Weights of a small transformer language model.
Size: MLP 256 SwiGLU, 3.15M parameters.
Architecture: RMSNorm before each block, rotary positions.
Training: a variant of Adam for these matrices, 95M tokens, 5809 steps.
Each number is 500 + 25 x the weight over the matrix's rms, rounded and kept within 0 to 999. Layers, rows and columns count from 0. Numbers have three digits each.

# gate: layer 9 MLP gate, 256x96, rms 0.117, rows 18-39, columns 0-95
# up: layer 9 MLP up, 256x96, rms 0.108, rows 18-38, columns 0-95
# down: layer 9 MLP down (transposed), 256x96, rms 0.105, rows 18-38, columns 0-95
gate18:505502556511496482472511497555532484490464483504480483473524564518497487466473522470477477523488440513505526512468510490515509497530489468486534476479495524565540470479495499485496519539522493503534510493495497500526535472494509497518511511489475524496497482471508543445513538537458467547
up18:514523480501482540476554485497484514513453453505512519524513498534470506507530539514519532491496508508467493500513545501461442479520505490487493548535519539461519527474526522473503493474400525522478507478518509514468523507467536496488502516493488505510492499481484460490496500506534480442
down18:512475517486502525485537477545507444499515473496516497543541478540465493496495490455474456482519503508483552521477474480494463502505533480458478501500505556509523483539485491488479502496480500515504500472482452523510481499511496508460487505469494531515474424527479468429512510539519477484
gate19:518500552427444509493502520525476530532472492466452460480464521491505491513541513471494483500414471510476495535466488519507523477487476474540473514554477480523518525483521471549448472468521476511505472540501513548496493466520501517505459479500500502528492458484516464527503534505513503521
up19:515490489472502498536500493497486519454462473479508481473490496527511497449492521482488467515442531489504536478515473548475475487462486531505443534535511481465479495458516475479489537507540527502545512476533527491499545465513500524473440450536511503504472459496529513496544476487439484464
down19:501470519539480487491493463513521508520569480517498491492492524493486488481475472481460481538484450536475478530463476538492505512485460467483528479482515510484467480503475482449499508509507520535507496551512508444499500526515453461503518519492492467491531572464467493500538490448495500465
gate20:421506533548493515475521453512515519490451545496459517560470531487463457520488509485475455479501502521450539492519477479492489473490532457499531489490473493502478485521512482517522499510552496520503515488446449508555559482494536447475496464522476487479460444503506489448489514461447487477
up20:502437449564483495552513485502482493480468536454493505501482570474496480496491578532537530487509521497487521457504469502488518525483469472475456469516448487500528509534511479520529555497507468504488514504520573538507466501502522546526500492544455491497457505534497510518476515527500502472
down20:464482500489488474519514439471503543482519484495484497513517454458485513567549538553520539519494494505456524485451508490537488499487500521516504502477474537504446496500526424486459508485542507515490457522517433477454514542520469506499529492499479484484532484460501541541484506506499487532
gate21:472520487558497453477495497521482521524470532454525498500502505503520461512487501523484492489562528496480487498492553520498482463515502434558517497533484461493509468552536474524514478517473476513487461521462528489506486503496519468517534505489540526549517489466516537477527528474504516504
up21:517511495477503472501510487524487501481563541510529518472488504523504480498508510474521539520486517481464517464512488485489496499480466550458455511526484525483486479509504497476522511541512475485568493491496503487533479537521486537487472488509527485505531466517520488535473499467477487427
down21:504510514484491519502485514481512495475516518506537526479489506482482490475517517495504500494487503477452491500456489508413527517494506499479475502493493530506589527474495500464503483503478502514554491476482500532518487525506495518478488484538484492501511403510508479528469444480472517499
gate22:493515489513492478516482500528487480489501465468475485495489466529507485500506495506518457493486463482511557515523537554496502482538498512507505540465507523500532482490515514477461521526485519480500498483478512489489518464501517538520475561463492499479511501507532483486505502487425550540
up22:457520495523511485498506475495528489549479487529495477469532545489483479517520468480506482495518518545504496495494509487480495455519513489529534521432496517507501474503543483473458532507507449484471489476519524533498522483511494503515490489512497503525513475528498514508464564526480503503
down22:506507529524539449520491498503490471504499505518459519507448505476508503477490490499480462511482452481528512471515473439503482450467521518493552515520520505556473514494514501498512518513524495497490519523525512514511507529520476506502520482521503516524498487525472473528534499522479444497
gate23:539480523515461464448569469484509482505459509516491464514492511520516518472477474482493477447461496537531502526495490478503481488487503491484486516505504493505526495531510514488515484513452478484478501489473552519496533451491487498487503525482484478466501494483518473488516512490472493515
up23:477531521532483475516519514495456421500493491531524537480486516517488498516520521534526501489504485490483440511510455502479495503551493499502502522552490480516504438498506513522493524557503482487468502530497480483525492473510509507488491482490525510470468514482513486541500523542505481491
down23:474514508498552501490469528510492445507465523478514494455533479471460497454522492498506496509510482522456478488511496540486484512522477500508536487521478515505530520494487519498483527513495497503477508508454493519515489485531471455540505475498515509520475533461449527496518483469517516520
gate24:468510524515522511471503472516536503515450512506482496471465480558501490459516516536499468530482478470511497496489473493512484507581535501496467512527485491495468484519522511476539501536499481552519510490463504470494529479561505489466480497486505552528506478472477483462479485530498515500
up24:439540527497522485524514502525536435463504475527497512462514520482483477492542466564502524475545535487523504472535474498461541491494481522506529497544495540470498503533462520512471469529478479504504500490498483504488480492504503501541489514513493477489503524500466531467534520526526472463
down24:504552546484517514537468498465493477498536516512510479498493511515478457499488563560464490492490474526534505467538500536505473524495474520492488486489506498508428501520538516463514510506506538504546482536510501477488476517562486485538516490506513491510483469482491477504461469467491496484
gate25:492467515517574462504496523543483516489488475498493488487515509513486512502509496527508537512487441519518536479490463508503510518485507515505503496530483484471506485466492491483490505501511508494519532514525540511486448478480526450484514469481518511509480478509494537469509510499489494439
up25:494494514508507457502460501448463516464543491482493523483489523508492495481485510529541489494483438486493464521465483507504519542478500494523510543514479477495499462490513513508505501531500490505475545486495516509501491460521525522473456517512451484525517485471506506517508471499506506496
down25:508521480473518506487492507496523500510485517503510485472547490489521521539484476485524505509480505526500509501487513497464500459478502465496514447491524524506571523491502489477493496483471490533473515505519497505526478499505489493493538555475542551485458559498493474458490538501484470488
gate26:515475521507480500451515522557499487515477550476502500507474509473455527494521531501468489473483478510485529521493490486534572489487506510454468520508470499534506523553469496474493491514522501520482533516544497490517502526511517489508511511483516482489496487465480462470487563530489517498
up26:489467507496488522508487528471525507465490487526500546543495496501510531529460502453500513494524468519463504488510516456494482495501480510499488487483512516510478463482518469536497433462489495486489514482532495491491499479499520479486469487484468520492464497440498501471526515444498514487
down26:527524520480478502472502514525452482558529496473499468519485511498516500469514475498552512481496476493509502514446480486473515466497518478505484519528508490529464476458544507502513542540495496485497505485467507487514504515508475457487453510539506460492515509538541490520493480500500496500
gate27:481493495530497499493512515500505458470492481461528528490507482491525480518490512489498492467515497443525520522491514546492503524490513503535481484538502508512479533534476449476474486503499544503466482526465479518499527505491512501533488480498550523478465463550477493508517488509504564520
up27:525482474473535503521507510454555526492493490513565480481484479505478519493470508488511512508483454493529514476519531470520478476508503496482549494479559480509522542534483491555492491513465538495473495517529533507502446529494506499487541542520496479493518523521479500459484525486465527510
down27:508514473540502503514498479460501462495546509527560507484491511491498499476513501491514491499478507496499499536417499465501535497507507515466531456481522475528534536508489534533474510481454473524529525499484525500506467540508490501520481497532499490525496457495496496519435437477506507492
gate28:487501474454489509529474506494502529474449535515514442508501528510477513516507481499496505521460530509501480475467502503486532517507539515556496505476531460493520456509492512478479478499492492512456467502487507471489524516515494509504470487518502487488494491516514506480492521515499494514
up28:519489501495539474478472499504494478477484507510448502479503495500513471508474533507488501520510509488501527490461502517483475504535486526507485515495494463466523465514502530469491507485502525556503535517458491487541474493501468470489490539504481447496539563498496504473549508490534515498
down28:473446518479482509498534503493502481485495475509496472480518514486475527506510492504470509537529514498476534510514517510541508538486514477505522456524499475495499492497538518501459470493510505528538527541502485542512489519507518527537508504544505483468473417502512440509510506500506509497
gate29:490494539488478465475491495469488478494516501496507482494490508509464487491487526482522476490497442483498487517513494509465527506511529469526524525515519448511488494490493451518503473516450497553502493474474474478490505478452458488486521528481481472526494487535484513501524522497526479488
up29:462486504469519566485544503512490517501487534498500467508490485474524477455501525440451504519542522506506480514522486500520457492492529476559483533521479506490505496536482479488537508481486511520481496486543467509512498504499497529451470474500521478524471483512475453484520504495518521491
down29:515520466504483475489478492460534570492477470533468482541471466508506469495459506503485492483480467529472502512532470513518481488476494457474519526493480525496490518515515530513507524523504502518544528533485461472512536522485487494491513468490491512506497461491510484467515450534539518510
gate30:482551478482488480524516517488518492506482490518504531509477502506536483522505500495530445546497521465490491519475481512509498463519546438469499514536481482479502477451502465561468478458495504489507472500508493458516529517482581503511502520503527474498480447484521483525533523489478523540
up30:482515543534502513502500487515452520496507476496506491446564510481531521491510483542505487512494515491474513525520536469461538476556518464538450521557576480506496470513443506520460521457529472507485487487526458504508462460521489526516488521543467535515465519481507568513512494536506549452
down30:423464471492512544553544523531433500498525484466529523479505544521503487487498553483496564490490522481505498506520470480494512558522481541528485482475473511448470498473500514486548485465514508473454537510510481485474481547466481444514521520514424487487504482492490525468434503524475497454
gate31:486522455498492459480462474504513505526457526442488512463483536516524510487514559477518534528528477471502493577506507515522509504458493482494491468477510442530489520526499475517525507490502486469488518530538521479538493499486509490522521511484483450499500468560536480483469506466471516481
up31:511476490532491504488482504558508474515493546504513500499480535508454521503476498476501522492502482512500473470504550500505463506463508511494542489526556443466492539519488495522520476494525493510515517512462493458510510527512526472528474515517496523516516483547503464468481474501506496511
down31:522482523538512484496506533500502501476553454491490534458477519518498494538454494526478510512508499469505522525492517510502528516509509484521472474496491481475428485519503527514537507534525489454518513517506488545511489512509495499497537489493487476488482563502475526505496521493479505468
gate32:512493514540462426472530518478499487459505530513536504489466510494510487504493502513502458522503510510494527553496527483526481506475498439512508509524526529504585508504515514516432495504494523545507506554474468519512504521461517497527454533498580487504441461505488489492498506493466449528
up32:490575488492499493540468519520524471513459506498535522486491521460521502467489523482493495496455535492479508478551549487507501431476478499454456458506513514504506506472495514491505513448507479510513514518518485496532471502528559508462523498545515504507512501545536507505511500472447490492
down32:508460511520566506438517483487486528549528496522520465457539471470481451465519487505523488522538501515479510522465455543516478483490461531468517514501490555518575463490479497508508543517508524504517511524486517515454527557489508513515499521482517509465501487508510480494500490543473506475
gate33:497479509510442487518489462501512515514489474456495481498469489544486485486495514468519533527445512542502519544508503494496460453548519448514491470506513477514489519502489499548504502497466497525497516469491468476514522504467542483545486526515497528553488452518440463489479500528475510508
up33:430460481477507503568532504494502518491494423466527491529505519542528506401465471476495499487509452566479538509528523481531579490478469489468470496485480482502460484503544501527509504520541480499512511508515494478512468490543492544530510467512503493490520500490481527516520481505509472477
down33:515525473491491541564530510554489494531514475507471470534526528499515527507497499459510533478458444554495486497518496424485528467526516527488519524437531531496491452529472425489518479522514468476527532497522546523454545495497491476474471476548486522494529475468468494519506508492483496505
gate34:467497493477511470480562478490507454535480539516539528474496472494505502498526485539552486483474457499461488545471542493547524489488477504510504543526498505492503480516540502512482490527480512533518495516452490514511512469476510437477488473462474479502520510506498501505538520484523505503
up34:511531469516453449523496542471507475519508469512542510524521519515482476508478520492510503459483468486515500471474501477530498482474510501505540511507544479469501470486474466550455503497498498531532480515490520498506482522503477510551524474498528509484489508551496516517516557483467496513
down34:492489414458509522487470466485526490518505504492482495489486489515461526501492474505519482504538524490486514495517477479521515446475488490501489493455519501508517485498501478497486518480510488488559468530499500505510467520528522516507453483476476500527500576518452530482527527469487506497
gate35:527492473512533471497491486500453492503482505489481485502517522518508503479518487542496507524498491480517475492449504479503507503523517513468518462491487540436497494507464531520505503505512523473521426500514493493484554499508500484498514490509484516520487548473509516489485517524531501485
up35:456470534493529500470480519484539507529520502486495490514454507503487477519534513474501515487483493496533465502540503539469472471489479515522495529505527502516490493481508485499535484531499473499496556490517500517502501569518484514489498477472558498464496507486505476502532481500486470500
down35:526519439489491485529496489488468505489479501517502503514582503498511502480502495536470483521477529532485513488484474494500528522518521497485521464474476508489500492491495554485502521469533521504484461523484504476478518483492514516490529490522464500546494534519506533499474507502524512508
gate36:496488513486480463512470498516486477483472453450502500490462508527513495472539521522531460492485486489557489508470502492490523498544477503473500465528473538493542480497459460503469468507538532524496443470494485520475477499509495432468492499518469499495484511547495501472511531494461503514
up36:483491496530473512445476533477495545477488526502465531534495476535517482493457528490513465498504479497473566505495532496561473477499502474450515523471480506514516524531551546471491534472511515503471488479494495516476533496488487497519537487515507526513517492511517446495486465473515515484
down36:500527538502488496489515516529486467484533514501515506511495511448481494478490498478540474473468473467519495491467521476516490477526510485514464498537473508525548511472511459524464497495486522562536519492455507518475500509507518486525499519486508504484523389535520473508526509503502491495
gate37:488513495536500487477463496522523478523485522502487512540445515552472524532539488499504469485468459495519488481475472478518498485523536517502502482482490485509535517525514527466526525501497519510493490570476495462536526488517538543502477516480522485492522495474529486490501474489469457453
up37:496479499511512505491472496522503540488526481508502527467493506480535489531531496550531493509532532504508505506493455455488544506489458482508471513546510487510489457472511495510503476463530514528508475470459510512490513515481465459491490472491535500479508479541474527527489525491538529506
down37:488532514461502483514518460460480503499509524477495489528502514547502524517472475504479452502473500434535526491481475503507507464511543500496511460518489478504470502494522517472484516486542494465534507517503556492512505485519571497488489475508493473487490551507529529486487486482519482491
gate38:510499512460508534501534469519534515493522529485481485508516492483494509519515486521506474497500515507539456488492469489494541508507496509496477512541488478520498509533503511475503504485472517475471508537514523498515492506525469514521519502506469468555489473487480504492502524512506530472
up38:463466508496504469488473500503489492473507494525531521503515511481487505517507508520495496515497513463507545447527493483458470517496512495496523487466470479483520534500493550500485505483495469504486475483539512477488546489505532500487506463508459461489510506498459526534461494511526476502
down38:469459520547505462478516470502521494496482493490499489498452508507480517509501488488484482519497520509450511516531486480495470487484482438466476500488488511508491490482503504504465464526541506501491507489528481519483485458495480435509516504478470535512518492478500499518517503487496483533
gate39:479525538503492460516498498571495521541491493485469480480487510503570485507501494508509491489502511541514465526484514526484528528481477463510482521516464520494522481476501490459533509536515562450501513463477534480488545494547523479523474510495475477485524471489507453514551496523453529524